Weights of a small GPT-style language model, trained from scratch on English Wikipedia.
Size: 16 layers, width 160, 4 heads of 32, MLP 448 SwiGLU, vocabulary 16188, 9.96M parameters.
Architecture: LayerNorm before each block, rotary positions, no biases in attention or MLP, untied embeddings.
Training: a variant of SOAP for these matrices, 501M tokens.
Each number is 200 + 40 x the weight over its row's rms, rounded and kept within 0 to 999. Layers, rows and columns count from 0. The size before them is the row's rms in percent of the matrix's.

# layer 12 MLP down (transposed), 448x160, rms 0.065, rows 316-330, columns 0-159
106,237,148,190,241,211,172,166,151,189,158,206,281,196,186,172,209,244,160,165,225,188,224,244,137,171,209,239,213,164,139,161,142,179,204,236,169,188,186,191,223,159,210,191,248,227,204,199,187,208,219,182,150,145,222,198,232,295,237,140,188,207,256,153,265,209,258,294,198,215,271,225,192,223,156,198,136,123,238,191,138,236,230,225,173,201,166,189,214,279,234,234,199,131,220,185,211,250,195,124,228,200,286,158,239,255,237,170,207,150,230,198,179,279,183,149,236,192,243,182,236,203,148,183,224,203,137,170,189,182,178,239,235,246,236,224,133,188,280,213,176,111,266,171,168,149,224,250,211,179,247,196,250,230,136,131,149,192,189,121,164
100,169,202,231,205,208,154,151,195,134,177,191,171,240,215,160,245,207,176,237,226,197,189,199,187,210,133,188,156,208,227,197,269,175,166,146,228,229,168,219,242,212,160,149,173,262,253,143,186,167,201,101,131,173,154,201,123,134,96,185,180,232,186,192,201,239,228,124,216,181,143,228,221,160,200,266,182,187,250,147,214,237,138,137,233,200,245,216,139,189,218,191,132,193,172,237,160,187,195,243,114,216,123,199,193,231,251,215,233,257,134,254,265,211,215,210,122,195,154,178,176,219,205,168,107,137,232,178,189,170,165,172,185,211,192,217,228,162,175,225,197,252,143,159,208,231,243,208,194,215,250,255,107,148,254,201,196,242,228,275,205
109,154,197,217,256,181,179,133,193,180,232,179,169,150,142,293,125,234,241,259,152,198,235,220,224,221,231,208,267,250,246,276,158,219,151,163,188,194,282,235,171,225,151,198,244,158,240,189,189,239,228,213,180,136,175,271,176,273,207,174,235,200,244,98,166,170,272,234,218,236,223,200,167,264,154,253,219,168,262,210,201,180,228,226,180,189,225,216,134,233,78,231,184,208,224,189,229,189,177,116,183,186,171,240,203,200,229,181,168,177,172,177,186,287,189,164,201,135,266,227,166,218,254,215,182,155,198,164,267,180,144,241,187,166,201,200,203,181,190,143,211,255,212,220,190,243,229,88,166,144,185,207,154,203,159,212,218,228,220,169,219
095,150,107,188,173,127,234,171,182,242,176,183,192,167,215,209,117,194,223,251,165,243,220,215,154,276,233,200,254,157,228,163,240,286,216,173,156,138,186,193,164,140,188,213,260,126,169,172,176,200,179,229,213,141,207,174,266,182,275,216,185,171,186,179,184,169,202,211,269,156,169,243,172,240,155,252,233,209,209,259,204,191,226,214,182,206,197,209,175,262,288,162,171,140,180,243,216,224,253,220,112,183,148,203,186,201,177,178,150,158,284,206,216,231,254,222,234,140,179,179,166,215,211,236,230,181,174,232,141,214,224,284,190,198,120,140,228,263,171,223,234,158,203,201,170,166,215,274,180,185,226,216,180,116,232,314,246,218,203,221,195
102,138,153,188,190,203,140,193,288,239,238,181,258,143,267,194,120,226,110,214,179,199,294,155,183,183,207,248,151,240,151,174,185,195,150,224,119,177,189,193,205,180,299,227,204,206,267,164,122,272,180,254,200,176,188,243,220,208,147,169,176,178,234,176,184,201,269,187,237,215,235,262,256,160,193,190,141,189,179,221,158,225,142,224,251,160,209,155,253,276,205,277,176,166,173,234,231,117,314,155,199,222,204,144,193,209,165,162,202,192,218,179,132,195,144,154,206,230,195,189,228,187,164,222,172,151,196,221,243,192,186,184,146,180,215,272,198,214,188,193,209,212,239,252,248,214,191,216,156,192,235,209,194,215,100,153,193,206,196,186,160
095,187,156,181,246,238,152,233,144,142,200,189,203,217,195,215,209,214,146,217,240,232,167,160,246,203,181,179,162,226,252,222,164,263,258,199,200,200,189,201,156,194,251,193,178,132,194,158,171,192,257,210,163,204,199,195,241,229,210,227,191,168,156,188,239,172,222,279,216,117,273,189,299,234,225,157,202,200,277,203,173,110,211,213,203,132,192,188,170,139,204,163,271,252,230,201,162,259,165,98,224,185,117,186,158,235,266,110,210,207,315,254,244,157,170,209,205,209,153,239,175,212,195,278,224,197,151,171,168,246,186,282,238,180,269,221,137,174,189,198,237,230,254,203,225,162,202,243,188,255,239,260,183,203,191,234,194,254,168,185,196
098,241,145,240,220,154,198,282,265,148,218,233,244,136,296,199,250,209,222,216,155,182,176,145,235,209,158,238,194,144,247,198,235,142,140,190,284,181,193,191,212,207,184,217,202,218,151,201,184,299,171,220,147,200,232,185,301,224,128,208,163,205,194,168,160,275,234,187,187,239,140,218,235,231,273,195,229,205,174,150,199,251,232,233,168,263,178,166,183,209,175,194,231,190,227,199,208,221,239,200,192,175,138,123,187,192,145,133,217,257,219,229,196,200,276,236,204,204,215,168,221,229,253,165,177,214,294,214,142,223,203,238,206,171,183,199,103,155,99,208,233,190,254,222,122,205,267,171,229,201,218,202,187,132,212,206,195,229,139,172,232
099,159,206,135,239,88,163,238,207,176,154,182,227,131,117,228,235,164,161,240,174,202,245,256,181,206,221,246,169,226,158,260,149,206,172,160,239,193,192,227,176,203,212,161,239,235,220,234,228,167,193,234,223,225,215,165,223,188,260,206,115,206,287,209,219,202,195,205,215,199,237,234,184,204,181,168,144,178,206,160,128,184,261,225,226,228,205,211,189,153,237,172,183,108,180,228,166,210,224,246,150,184,162,208,233,248,132,215,121,194,214,192,238,219,173,157,222,244,154,186,109,249,257,148,205,133,257,247,219,120,148,240,144,128,176,151,238,177,220,160,187,173,282,229,197,307,242,241,179,163,197,205,195,180,152,228,228,139,249,212,206
096,264,198,201,201,164,206,199,196,178,267,250,230,281,254,252,97,197,252,230,167,269,137,180,196,255,192,173,210,268,159,187,213,259,205,215,207,218,212,178,239,245,256,211,202,175,142,218,173,138,239,201,156,137,195,143,306,183,244,199,144,200,196,181,216,202,243,193,234,191,236,173,226,75,131,240,227,185,168,164,202,228,272,164,151,190,196,183,204,220,214,126,176,158,212,206,210,246,146,247,206,179,177,197,144,219,128,189,214,152,210,189,208,257,180,214,170,227,221,204,150,224,176,253,205,100,182,238,173,257,227,196,189,170,166,193,144,175,174,215,171,213,271,218,155,195,212,162,168,204,288,178,189,219,174,209,153,279,294,255,197
108,138,180,146,172,97,200,183,213,220,244,261,216,202,219,230,125,228,211,222,146,182,177,196,226,222,219,228,163,242,192,198,184,179,191,137,124,288,245,238,285,300,171,155,193,213,257,193,182,179,227,182,205,137,307,139,112,180,125,168,191,227,175,197,189,151,175,224,151,225,187,289,174,132,222,220,187,213,277,203,173,243,169,171,175,232,212,176,153,139,201,221,219,242,207,205,226,172,171,214,145,176,187,265,263,163,169,178,207,206,264,213,240,174,196,168,212,232,146,249,146,282,229,176,158,157,213,151,189,239,184,219,184,178,214,168,195,163,176,169,228,186,237,180,214,115,217,135,248,206,186,194,162,216,200,248,198,244,289,215,219
109,221,180,212,210,246,226,180,119,233,117,268,198,209,168,153,185,178,204,208,212,178,237,206,235,233,251,122,159,140,156,199,245,114,193,237,203,156,196,200,159,203,157,217,166,197,221,210,137,235,235,159,153,166,202,105,201,210,123,151,196,193,156,204,245,204,244,147,224,171,180,189,152,176,244,210,192,226,145,274,232,231,175,111,138,222,200,129,245,177,181,219,164,236,209,215,199,216,200,155,144,261,182,188,185,261,132,123,243,246,107,210,221,190,160,201,205,278,173,199,194,165,116,209,211,167,259,237,245,160,193,229,242,159,231,263,195,170,229,240,197,282,222,157,207,203,226,152,262,260,140,186,240,242,178,156,200,173,163,153,202
098,242,141,168,180,160,172,184,232,210,171,154,255,247,191,205,210,288,118,165,162,161,236,185,124,183,278,230,183,220,228,178,174,192,251,168,160,244,155,189,224,184,166,200,239,107,238,261,194,173,253,183,185,171,227,273,236,174,247,162,195,168,166,154,112,277,208,193,190,157,126,167,257,210,273,202,181,187,180,175,157,139,217,200,208,108,216,194,170,204,197,223,172,200,195,194,202,177,157,217,269,189,210,118,191,246,158,169,211,188,226,197,198,262,207,202,159,93,247,144,149,209,195,203,324,197,213,220,197,258,182,239,214,208,219,195,194,263,216,190,203,156,233,240,223,183,92,251,158,183,178,177,256,156,227,147,202,197,161,206,187
097,216,108,214,257,208,190,205,156,170,218,210,234,185,269,201,193,339,208,184,218,234,207,214,223,155,205,208,208,193,193,247,223,262,159,255,194,324,268,247,218,258,188,181,188,287,243,223,227,112,194,228,220,222,139,243,194,292,169,220,197,172,209,265,235,214,226,149,127,204,176,201,173,162,196,131,216,219,284,225,171,262,167,215,216,231,151,170,134,192,183,129,250,198,246,241,224,261,172,101,163,201,200,237,195,204,130,264,181,259,215,210,211,229,195,210,198,162,211,184,194,171,185,215,187,191,172,263,196,234,242,184,173,164,244,200,225,204,127,187,236,249,142,191,185,138,199,195,142,216,179,207,171,242,166,195,130,188,220,190,168
106,217,205,250,244,163,244,202,189,190,238,206,141,219,164,177,219,264,201,266,249,271,227,221,159,161,194,216,195,194,301,173,165,176,169,211,226,276,214,270,187,171,188,170,162,214,192,222,280,248,172,233,144,148,232,143,149,177,215,189,203,193,214,275,200,173,268,209,161,283,221,175,149,164,145,135,222,220,190,170,198,270,210,220,171,233,226,174,122,194,237,170,234,217,182,225,156,269,228,205,218,287,184,183,189,268,232,208,151,124,250,255,237,143,186,181,253,285,232,161,137,252,164,247,298,178,195,217,223,225,239,184,176,198,181,157,268,250,183,210,172,167,231,184,230,148,165,141,188,187,133,248,199,208,242,233,164,210,244,206,195
098,203,176,235,160,181,223,238,164,238,177,211,224,131,219,172,177,247,124,221,194,183,231,289,187,154,224,210,226,236,273,241,224,253,197,128,231,168,182,141,208,214,216,137,139,208,156,247,193,217,265,140,238,209,178,145,145,263,197,212,230,202,198,213,240,216,109,185,161,307,170,144,209,192,276,134,215,227,241,172,144,194,183,135,124,184,160,162,256,279,217,211,203,187,134,181,198,182,191,183,222,191,172,184,167,228,206,236,187,231,141,185,186,223,203,233,140,175,213,239,178,227,171,227,153,263,141,168,230,173,169,211,193,162,234,192,95,133,162,198,199,215,197,139,197,135,147,273,187,209,254,170,146,222,270,150,188,239,222,230,165
# layer 12 MLP gate, 448x160, rms 0.0652, rows 317-331, columns 0-159
089,265,211,166,235,217,299,144,207,233,201,210,117,151,145,205,291,187,212,141,213,128,215,182,226,209,147,204,239,220,204,202,151,164,200,185,249,211,178,94,185,169,201,189,154,118,247,228,167,206,278,195,248,208,185,193,265,254,234,148,171,259,243,177,212,220,275,163,179,233,203,163,167,256,211,172,280,170,102,207,187,193,195,187,222,274,161,193,260,198,222,161,186,185,182,181,225,211,208,158,176,232,191,227,206,188,236,159,170,223,254,133,129,141,208,202,195,252,199,263,284,178,249,147,234,192,127,175,211,186,266,219,194,189,220,245,251,187,225,221,213,134,215,164,113,235,149,163,187,202,175,134,216,200,226,206,195,183,160,231,236
111,187,230,242,179,181,211,232,199,123,247,146,190,183,184,202,157,128,213,216,221,103,259,184,204,222,205,201,250,206,247,169,228,220,223,183,209,227,248,179,225,255,251,220,148,195,194,246,231,287,198,292,249,172,239,164,106,242,174,196,251,187,156,261,147,171,211,229,255,156,218,146,207,157,162,234,179,220,186,181,262,182,189,254,155,202,232,220,184,165,142,203,254,191,190,168,163,124,164,229,208,295,189,190,161,135,230,134,157,208,208,208,226,171,169,226,152,144,210,188,200,161,173,234,242,175,180,280,125,112,217,259,205,246,210,164,153,172,156,218,230,220,192,262,252,157,248,144,248,246,240,223,129,226,191,224,244,248,248,176,195
106,218,173,248,161,176,171,192,163,235,208,210,182,215,208,235,246,185,193,264,213,137,184,159,276,240,179,156,188,227,146,203,229,312,246,283,212,219,189,144,220,174,135,164,138,219,217,170,267,199,184,187,227,94,176,192,219,224,234,203,211,201,238,242,245,188,184,180,181,229,194,237,177,245,215,157,274,226,227,139,190,184,216,184,231,256,181,201,202,146,133,182,253,185,234,252,296,186,196,236,117,171,204,253,197,189,131,168,206,161,220,218,153,233,164,214,207,142,191,240,153,173,235,239,254,167,197,136,145,230,151,166,221,215,152,233,178,223,126,187,119,232,229,168,187,286,166,198,266,243,169,144,177,217,119,213,207,266,201,127,206
102,233,284,168,102,196,178,199,220,204,187,207,214,175,235,226,149,211,165,222,128,164,189,144,239,175,177,219,196,237,240,212,242,252,152,229,222,194,215,153,264,235,219,188,221,171,150,198,175,191,141,232,202,248,228,202,212,212,142,294,233,320,140,178,261,186,194,197,194,225,199,219,212,270,171,217,167,168,182,221,218,158,141,271,230,182,243,266,178,148,174,221,246,169,150,112,157,169,224,132,227,267,181,261,188,142,169,173,194,330,196,181,181,166,223,130,229,227,216,179,222,275,213,174,246,198,211,206,224,305,149,227,194,191,183,171,207,201,227,109,184,165,171,217,186,179,192,220,221,199,123,185,184,238,145,210,209,216,188,262,183
098,232,260,215,185,152,153,145,235,157,185,136,184,185,187,199,149,234,148,270,175,175,92,137,237,225,257,212,200,125,191,215,216,243,145,179,160,184,168,243,269,152,195,296,267,177,173,232,245,274,179,167,154,210,175,197,181,248,192,251,176,165,234,209,184,159,172,126,206,200,173,179,192,210,275,292,211,199,252,187,203,190,199,239,173,163,168,156,252,259,227,200,256,166,173,180,242,263,178,173,174,203,206,181,243,190,257,177,212,140,185,194,164,179,217,176,248,181,168,175,245,232,203,179,205,107,129,233,179,236,178,186,204,103,148,203,232,208,137,140,212,205,183,208,177,159,221,244,167,213,95,190,192,209,199,177,123,270,203,238,203
097,203,162,204,202,204,233,185,180,142,170,211,193,240,215,202,175,137,226,206,178,130,188,182,167,136,188,136,196,215,225,225,201,341,257,144,110,266,222,189,211,211,228,229,284,231,184,152,116,153,189,240,232,177,194,209,238,160,155,215,131,231,157,153,197,172,179,154,286,187,215,181,241,214,216,170,239,182,217,105,195,231,182,236,227,193,147,220,185,159,140,171,239,161,224,183,180,176,170,151,199,136,221,88,212,209,162,197,193,219,178,225,210,178,273,199,206,203,156,188,193,203,140,190,246,164,188,202,182,228,149,260,178,239,237,247,184,153,225,216,208,206,252,191,96,238,232,262,124,224,143,135,160,226,219,258,218,248,237,219,246
102,187,218,178,241,115,270,158,222,178,221,297,204,206,126,220,246,215,152,167,165,199,229,258,210,256,132,206,192,143,182,217,220,171,142,221,235,155,152,184,270,158,212,152,176,180,233,215,162,195,113,185,148,221,207,205,218,223,218,145,178,167,209,178,229,227,182,235,196,185,180,200,213,159,246,204,168,199,136,192,152,252,211,260,243,248,260,206,269,186,236,166,254,250,223,229,230,226,194,265,160,200,132,221,194,155,197,152,189,148,250,209,236,266,183,203,250,93,215,192,262,193,174,248,235,182,223,159,213,148,140,165,206,159,238,171,184,222,199,237,243,150,140,268,205,156,205,296,195,231,185,265,105,201,198,229,214,186,154,131,164
096,161,221,237,188,200,203,246,265,230,215,213,184,231,209,183,181,235,212,177,227,191,149,214,233,179,161,214,95,252,236,252,191,143,189,160,164,205,140,224,228,189,193,203,139,250,182,213,191,212,196,220,182,176,244,192,181,215,220,219,194,289,191,257,233,285,253,149,197,173,150,248,253,303,122,156,217,169,211,250,185,245,193,243,138,160,208,164,274,188,232,195,181,228,126,162,195,152,238,247,256,218,210,206,196,179,272,221,150,236,168,227,127,122,129,115,209,227,200,220,184,186,159,181,194,237,244,250,213,174,213,211,181,231,263,167,167,232,219,219,289,159,251,151,171,244,270,222,238,223,146,287,171,199,184,231,177,266,188,158,257
084,165,138,247,194,161,158,212,199,153,178,191,206,233,193,171,213,183,242,196,226,224,227,208,171,206,250,178,232,125,214,254,236,270,208,269,208,223,198,208,203,192,163,237,211,242,170,200,306,166,145,236,258,216,159,310,246,224,265,159,270,237,251,187,172,184,181,151,263,215,278,181,183,208,145,141,55,233,211,204,196,153,232,212,225,179,202,142,168,249,183,152,203,189,227,160,154,239,266,163,254,224,203,109,154,223,190,202,241,265,202,182,203,215,211,170,252,210,186,125,183,116,226,163,229,216,207,224,174,183,169,183,234,155,132,203,171,189,162,169,204,167,202,193,142,240,211,241,170,313,207,171,201,212,201,175,199,209,154,207,138
108,184,289,205,179,156,177,230,214,204,206,191,184,299,270,231,198,207,159,184,275,247,190,217,189,245,152,199,166,255,172,244,175,224,203,194,176,170,173,241,162,191,190,190,214,267,201,189,199,222,248,168,232,281,192,124,154,126,244,206,211,194,238,189,152,128,145,232,197,113,189,193,210,242,183,221,166,140,228,139,171,205,206,234,179,232,262,115,163,254,180,183,262,182,204,172,190,169,187,172,171,268,209,126,239,151,213,227,102,217,255,246,231,132,146,190,154,267,136,212,182,186,210,145,207,212,197,196,207,225,248,229,180,213,182,213,249,261,170,184,143,191,152,171,178,229,222,181,115,119,144,213,115,192,232,175,272,236,196,183,179
096,199,130,222,228,163,252,163,240,158,315,180,173,187,189,288,250,178,209,221,223,162,141,161,185,179,225,99,247,245,199,264,195,149,227,216,215,131,193,185,208,287,299,194,210,187,166,123,211,274,167,225,201,185,224,162,245,184,249,199,177,272,208,214,279,187,208,182,257,193,192,176,138,214,167,202,164,189,170,211,168,170,206,206,247,172,224,185,191,214,247,188,205,224,167,200,190,203,232,173,122,140,204,234,251,232,141,240,205,162,271,239,172,205,174,199,234,277,173,258,193,180,199,192,174,238,219,242,181,220,183,167,197,176,227,202,224,154,179,176,246,155,138,183,128,220,228,299,131,244,92,206,218,250,208,216,133,226,230,214,207
099,178,209,222,151,223,181,209,209,200,192,202,228,177,179,188,216,245,214,218,245,220,127,139,208,275,243,187,212,230,196,190,180,190,142,178,214,238,210,163,227,195,203,148,211,156,210,235,230,96,164,125,128,217,182,204,233,277,266,226,261,180,201,211,195,201,183,138,255,143,110,269,173,247,169,192,221,178,204,186,197,236,184,188,160,294,220,107,176,228,173,195,183,185,186,200,235,250,149,184,109,211,197,282,238,285,228,193,144,169,172,122,182,237,250,172,188,133,174,166,169,241,209,243,155,195,220,161,240,249,212,175,228,151,182,240,173,161,131,134,196,256,184,188,214,175,187,176,152,296,276,192,222,246,239,138,250,232,184,222,175
102,141,238,275,273,116,147,164,209,173,219,181,350,178,225,189,212,249,186,218,215,230,172,249,265,162,207,174,211,132,179,210,235,177,230,197,235,193,141,145,181,156,235,177,305,260,146,156,200,197,220,203,219,155,178,196,194,246,242,223,127,233,216,204,229,199,132,159,224,192,187,210,212,190,228,233,227,89,193,201,176,213,165,278,192,190,206,203,164,193,226,263,201,271,223,245,158,220,188,188,165,175,150,204,203,163,209,235,200,213,180,145,153,209,132,222,166,204,216,195,252,245,227,290,137,236,243,185,260,177,208,239,193,177,128,257,201,158,202,200,228,211,237,212,172,184,222,146,217,129,231,209,193,100,198,199,157,240,200,247,149
100,197,123,207,165,263,221,238,132,223,161,201,161,200,275,176,185,281,242,289,209,210,231,230,244,255,206,219,195,202,181,172,241,290,181,218,198,141,173,183,234,209,204,175,175,257,191,239,153,193,235,219,174,242,163,160,208,236,149,195,227,178,226,178,242,209,205,218,195,236,145,238,194,183,207,198,121,196,155,150,288,224,202,166,129,159,180,257,213,259,172,146,236,251,202,218,190,332,238,210,140,211,186,222,155,212,207,209,139,282,259,115,176,226,209,188,203,242,167,192,203,203,205,246,199,192,234,161,148,211,165,271,131,173,164,172,225,220,230,204,268,169,172,185,230,168,221,190,193,253,189,181,148,280,145,185,187,169,160,158,96
092,258,178,161,202,205,117,181,207,254,181,214,172,160,183,205,187,177,279,212,226,219,185,175,206,262,147,211,221,213,238,207,189,264,192,163,240,167,175,102,165,138,178,139,190,300,148,245,131,229,244,150,171,197,222,253,249,224,235,267,195,173,195,194,192,188,216,198,253,218,160,204,233,175,182,254,232,231,122,155,178,145,219,135,157,183,179,234,163,163,274,175,264,188,267,221,194,262,260,153,137,210,198,238,264,210,251,152,167,276,194,238,208,156,184,199,192,126,220,98,208,226,212,198,206,175,199,200,166,120,203,182,261,232,224,177,161,178,228,175,158,195,185,233,152,198,201,238,106,208,171,183,227,151,140,201,238,274,230,216,231
# layer 12 MLP up, 448x160, rms 0.0651, rows 317-330, columns 0-159
097,192,196,263,152,190,192,170,173,221,164,193,154,186,215,159,254,207,228,169,246,210,217,178,235,223,250,224,219,186,217,241,248,233,141,204,223,236,229,185,239,152,215,148,228,218,162,285,258,236,144,214,124,195,134,224,210,173,256,201,231,160,176,215,161,226,160,215,148,166,203,151,233,284,140,192,210,259,237,207,151,167,208,166,215,177,199,313,262,215,207,223,227,175,194,139,212,173,161,136,282,120,254,193,164,215,228,207,210,208,209,185,171,150,225,294,194,245,231,217,138,214,232,216,258,248,182,200,214,253,166,238,227,190,194,195,95,220,246,136,207,123,206,239,246,161,140,201,146,192,227,214,269,222,166,159,207,250,127,123,240
110,269,295,200,233,227,235,215,126,179,169,144,223,210,250,284,173,178,185,201,157,193,275,248,154,173,210,218,244,177,195,210,171,212,169,179,175,194,167,263,193,171,203,177,143,207,257,229,205,194,231,201,291,245,123,223,203,175,185,244,210,210,219,190,136,210,235,238,208,235,166,252,168,140,124,227,221,189,199,228,215,205,142,159,209,225,167,227,164,168,188,132,155,239,160,233,189,187,171,182,260,171,230,213,237,153,175,236,167,222,130,243,197,137,220,134,171,243,220,185,270,203,230,271,223,125,270,230,245,273,182,158,197,147,200,150,219,198,252,175,220,262,164,219,181,204,295,221,206,268,258,195,187,170,109,266,233,134,171,191,201
098,209,165,220,182,193,222,126,199,260,193,180,205,194,165,247,236,160,286,157,250,166,179,191,169,219,184,194,189,263,189,210,234,180,233,273,251,176,193,170,228,224,209,173,97,129,209,190,112,148,263,241,222,177,164,149,239,249,230,142,228,210,264,203,233,226,203,199,203,163,161,180,264,208,209,85,211,155,230,171,164,190,207,222,194,233,211,200,168,287,178,192,228,219,185,145,131,166,167,154,242,160,268,210,181,218,201,135,178,209,199,208,172,187,132,210,166,214,193,190,218,140,158,128,175,209,281,163,235,278,130,155,139,147,219,233,198,215,196,236,166,267,152,180,222,246,204,230,253,229,201,154,250,210,134,155,182,208,152,244,283
098,208,141,217,158,245,153,232,211,196,200,248,171,121,186,246,223,183,247,177,213,204,231,190,179,237,208,116,283,254,199,167,277,167,201,134,170,168,191,191,233,205,283,162,191,264,154,210,216,222,248,148,202,222,229,237,151,195,224,143,193,269,268,189,206,147,213,215,137,196,138,171,242,167,174,223,225,159,141,250,216,175,175,171,126,149,215,177,138,170,249,207,151,247,208,212,185,171,231,225,239,181,152,251,283,222,191,252,255,154,268,169,159,193,213,141,204,208,316,201,150,195,157,175,259,144,205,166,201,178,199,148,172,167,203,180,184,204,226,198,225,188,187,170,208,203,111,184,240,161,228,149,196,207,208,267,221,99,175,195,118
101,138,202,176,183,213,247,200,99,242,179,176,223,269,179,188,232,166,206,205,137,197,213,191,228,222,167,208,215,240,196,170,195,204,270,145,136,223,250,176,272,184,275,205,233,218,311,110,197,149,187,314,173,227,223,175,199,227,230,216,211,187,203,232,199,201,190,224,155,192,224,218,154,180,134,220,143,144,146,188,226,174,231,200,239,209,220,180,171,170,201,198,189,220,212,227,172,233,157,180,277,187,151,183,274,232,173,230,163,216,300,178,224,179,194,208,193,205,230,139,188,218,174,123,193,275,212,210,171,230,158,138,165,135,234,191,250,197,211,164,314,200,187,211,179,233,191,184,220,119,134,249,210,303,181,183,111,224,203,217,233
093,132,193,128,195,222,193,186,174,195,201,133,193,237,169,202,213,120,238,192,154,252,223,203,168,178,163,214,194,180,211,204,153,148,202,172,178,243,326,225,191,176,251,182,179,253,249,228,121,242,269,169,238,234,264,231,183,239,227,190,141,211,207,160,188,199,134,226,289,169,193,188,221,256,186,247,165,231,169,240,189,207,189,218,225,219,165,171,136,145,109,215,202,137,124,219,91,237,246,138,217,193,175,201,219,229,172,212,168,235,154,225,203,212,191,218,250,221,163,204,191,214,233,117,214,221,168,158,176,161,168,254,242,223,270,160,234,226,142,196,167,258,227,270,203,235,187,215,113,170,139,154,265,188,244,187,152,160,242,182,212
108,200,266,79,147,159,234,275,200,215,169,235,166,215,163,245,174,209,246,202,171,113,218,135,183,198,199,147,224,222,267,253,164,223,264,214,203,198,172,220,180,149,163,199,247,246,206,211,216,189,203,164,173,183,226,201,158,222,222,157,258,176,232,213,262,148,208,244,160,255,157,145,185,201,162,154,173,176,200,208,206,252,320,190,91,257,216,203,183,161,248,245,143,212,224,170,191,112,145,232,139,237,209,150,140,209,213,224,197,228,157,158,225,230,183,238,194,205,262,209,253,251,196,156,277,200,217,247,227,175,134,159,151,215,303,191,207,246,197,183,144,154,167,186,199,135,216,181,249,261,210,199,178,211,188,173,219,187,203,229,192
095,187,169,175,217,193,257,257,125,163,270,236,181,231,161,210,238,220,164,236,198,233,263,176,234,175,203,245,190,116,183,183,254,199,142,262,159,188,220,245,235,225,146,180,160,219,257,233,113,230,174,256,233,221,219,257,217,204,187,172,164,196,171,153,206,179,196,189,193,184,234,141,224,233,184,194,117,267,249,252,177,182,159,145,168,241,228,214,255,200,230,170,253,178,218,201,246,172,249,191,245,189,149,238,300,175,123,204,160,161,233,178,155,155,222,163,229,211,161,231,212,146,230,251,258,228,210,168,177,189,189,151,202,220,273,146,225,190,165,165,181,232,185,205,249,181,134,199,227,91,171,131,155,228,158,258,230,138,174,143,117
093,297,207,174,257,249,174,232,225,234,133,207,167,190,184,210,194,233,219,215,234,215,198,228,233,208,153,133,211,240,161,241,192,210,224,172,266,153,147,138,185,151,298,223,208,191,122,180,206,242,166,188,157,218,142,139,247,192,201,158,198,192,189,206,200,250,281,172,227,215,213,131,275,300,234,189,229,206,141,193,247,86,259,205,174,257,168,216,241,234,191,166,221,143,199,208,184,225,215,176,213,168,245,150,155,227,251,235,229,174,119,180,177,240,150,282,168,174,242,204,200,202,181,160,214,233,245,173,189,185,246,241,211,185,225,210,254,190,245,199,182,199,228,247,157,240,176,244,111,174,169,177,242,251,159,168,232,194,105,145,236
110,174,247,145,228,237,219,145,197,164,196,245,234,221,118,231,117,131,177,175,169,219,229,156,226,250,197,145,211,145,193,299,210,176,188,210,130,215,153,250,175,245,245,182,154,164,187,222,188,180,186,188,245,203,147,215,184,194,129,208,175,256,239,199,272,231,249,168,223,179,250,204,197,214,189,188,150,233,190,213,253,194,156,158,188,209,146,144,255,159,239,195,210,160,228,236,262,178,173,256,219,232,242,133,224,176,229,162,273,193,108,165,243,243,233,224,164,219,231,186,203,230,165,187,241,242,168,215,164,173,176,174,149,149,208,147,278,128,237,251,254,258,203,232,135,190,264,233,237,235,196,276,199,221,153,104,226,213,230,140,219
093,216,176,95,229,292,200,190,194,173,211,186,188,159,244,213,172,275,193,202,263,152,213,178,217,204,182,242,181,152,206,184,205,227,230,296,178,246,232,226,226,196,193,236,176,251,207,216,159,225,207,143,217,124,244,220,233,226,117,244,237,147,205,146,232,248,219,199,132,187,264,154,193,163,172,197,226,208,216,245,247,265,184,229,206,259,168,212,211,234,176,254,188,140,283,150,225,247,185,196,212,154,229,179,120,190,282,235,248,229,132,229,189,143,233,242,179,207,146,177,195,239,154,178,242,239,144,245,237,187,264,240,205,196,265,248,263,140,204,160,138,207,221,199,255,242,218,135,196,198,203,262,173,172,168,253,184,212,218,246,286
097,170,159,250,167,125,202,163,170,240,222,231,205,189,208,214,222,251,176,248,224,206,197,182,258,221,200,165,223,225,188,200,182,206,225,234,202,195,222,190,252,136,310,244,210,202,208,221,221,95,315,145,218,198,237,230,240,213,200,225,222,277,182,226,169,135,185,275,219,122,209,248,179,243,181,228,235,162,161,156,209,219,239,211,160,247,102,136,160,179,120,137,179,193,191,161,200,193,216,283,218,183,210,236,187,194,157,209,203,236,222,95,160,168,200,209,272,214,170,254,163,216,211,240,197,199,140,147,147,266,191,146,188,208,180,196,201,175,209,150,171,274,215,126,287,208,144,188,210,146,154,139,214,194,214,212,213,261,170,195,185
105,288,216,187,247,217,251,265,165,245,202,245,148,188,169,202,220,260,166,244,262,185,203,237,127,214,175,246,160,181,194,166,227,217,195,253,154,226,194,242,213,180,211,204,145,244,312,219,220,147,204,227,208,208,223,174,197,101,210,215,226,230,161,284,203,172,211,200,186,251,181,185,177,224,190,215,182,173,151,222,151,208,194,221,130,170,258,126,132,257,196,148,183,171,208,215,163,205,231,236,183,229,261,201,203,305,271,210,195,202,162,196,218,141,216,157,228,206,147,248,154,150,215,200,145,191,159,210,237,203,171,134,181,201,200,78,297,222,148,150,237,198,209,248,208,178,153,208,150,169,221,232,313,222,211,172,246,182,219,183,205
100,173,253,188,215,214,183,183,178,197,167,216,204,252,266,213,218,233,300,263,176,159,150,140,208,180,194,165,231,153,188,119,125,209,225,230,90,191,151,187,243,139,217,172,266,235,190,131,217,212,136,267,179,177,213,208,226,167,291,129,123,140,184,262,181,155,232,156,180,124,191,240,180,184,236,252,227,213,217,197,233,113,181,197,267,226,239,151,175,137,184,196,226,116,255,194,216,240,182,124,161,207,270,191,225,144,179,262,221,188,208,182,237,156,209,163,239,207,206,240,187,186,198,182,211,168,218,220,179,182,191,160,172,224,160,196,253,248,195,125,228,122,228,226,228,271,157,215,240,212,247,219,176,190,188,181,169,242,205,217,234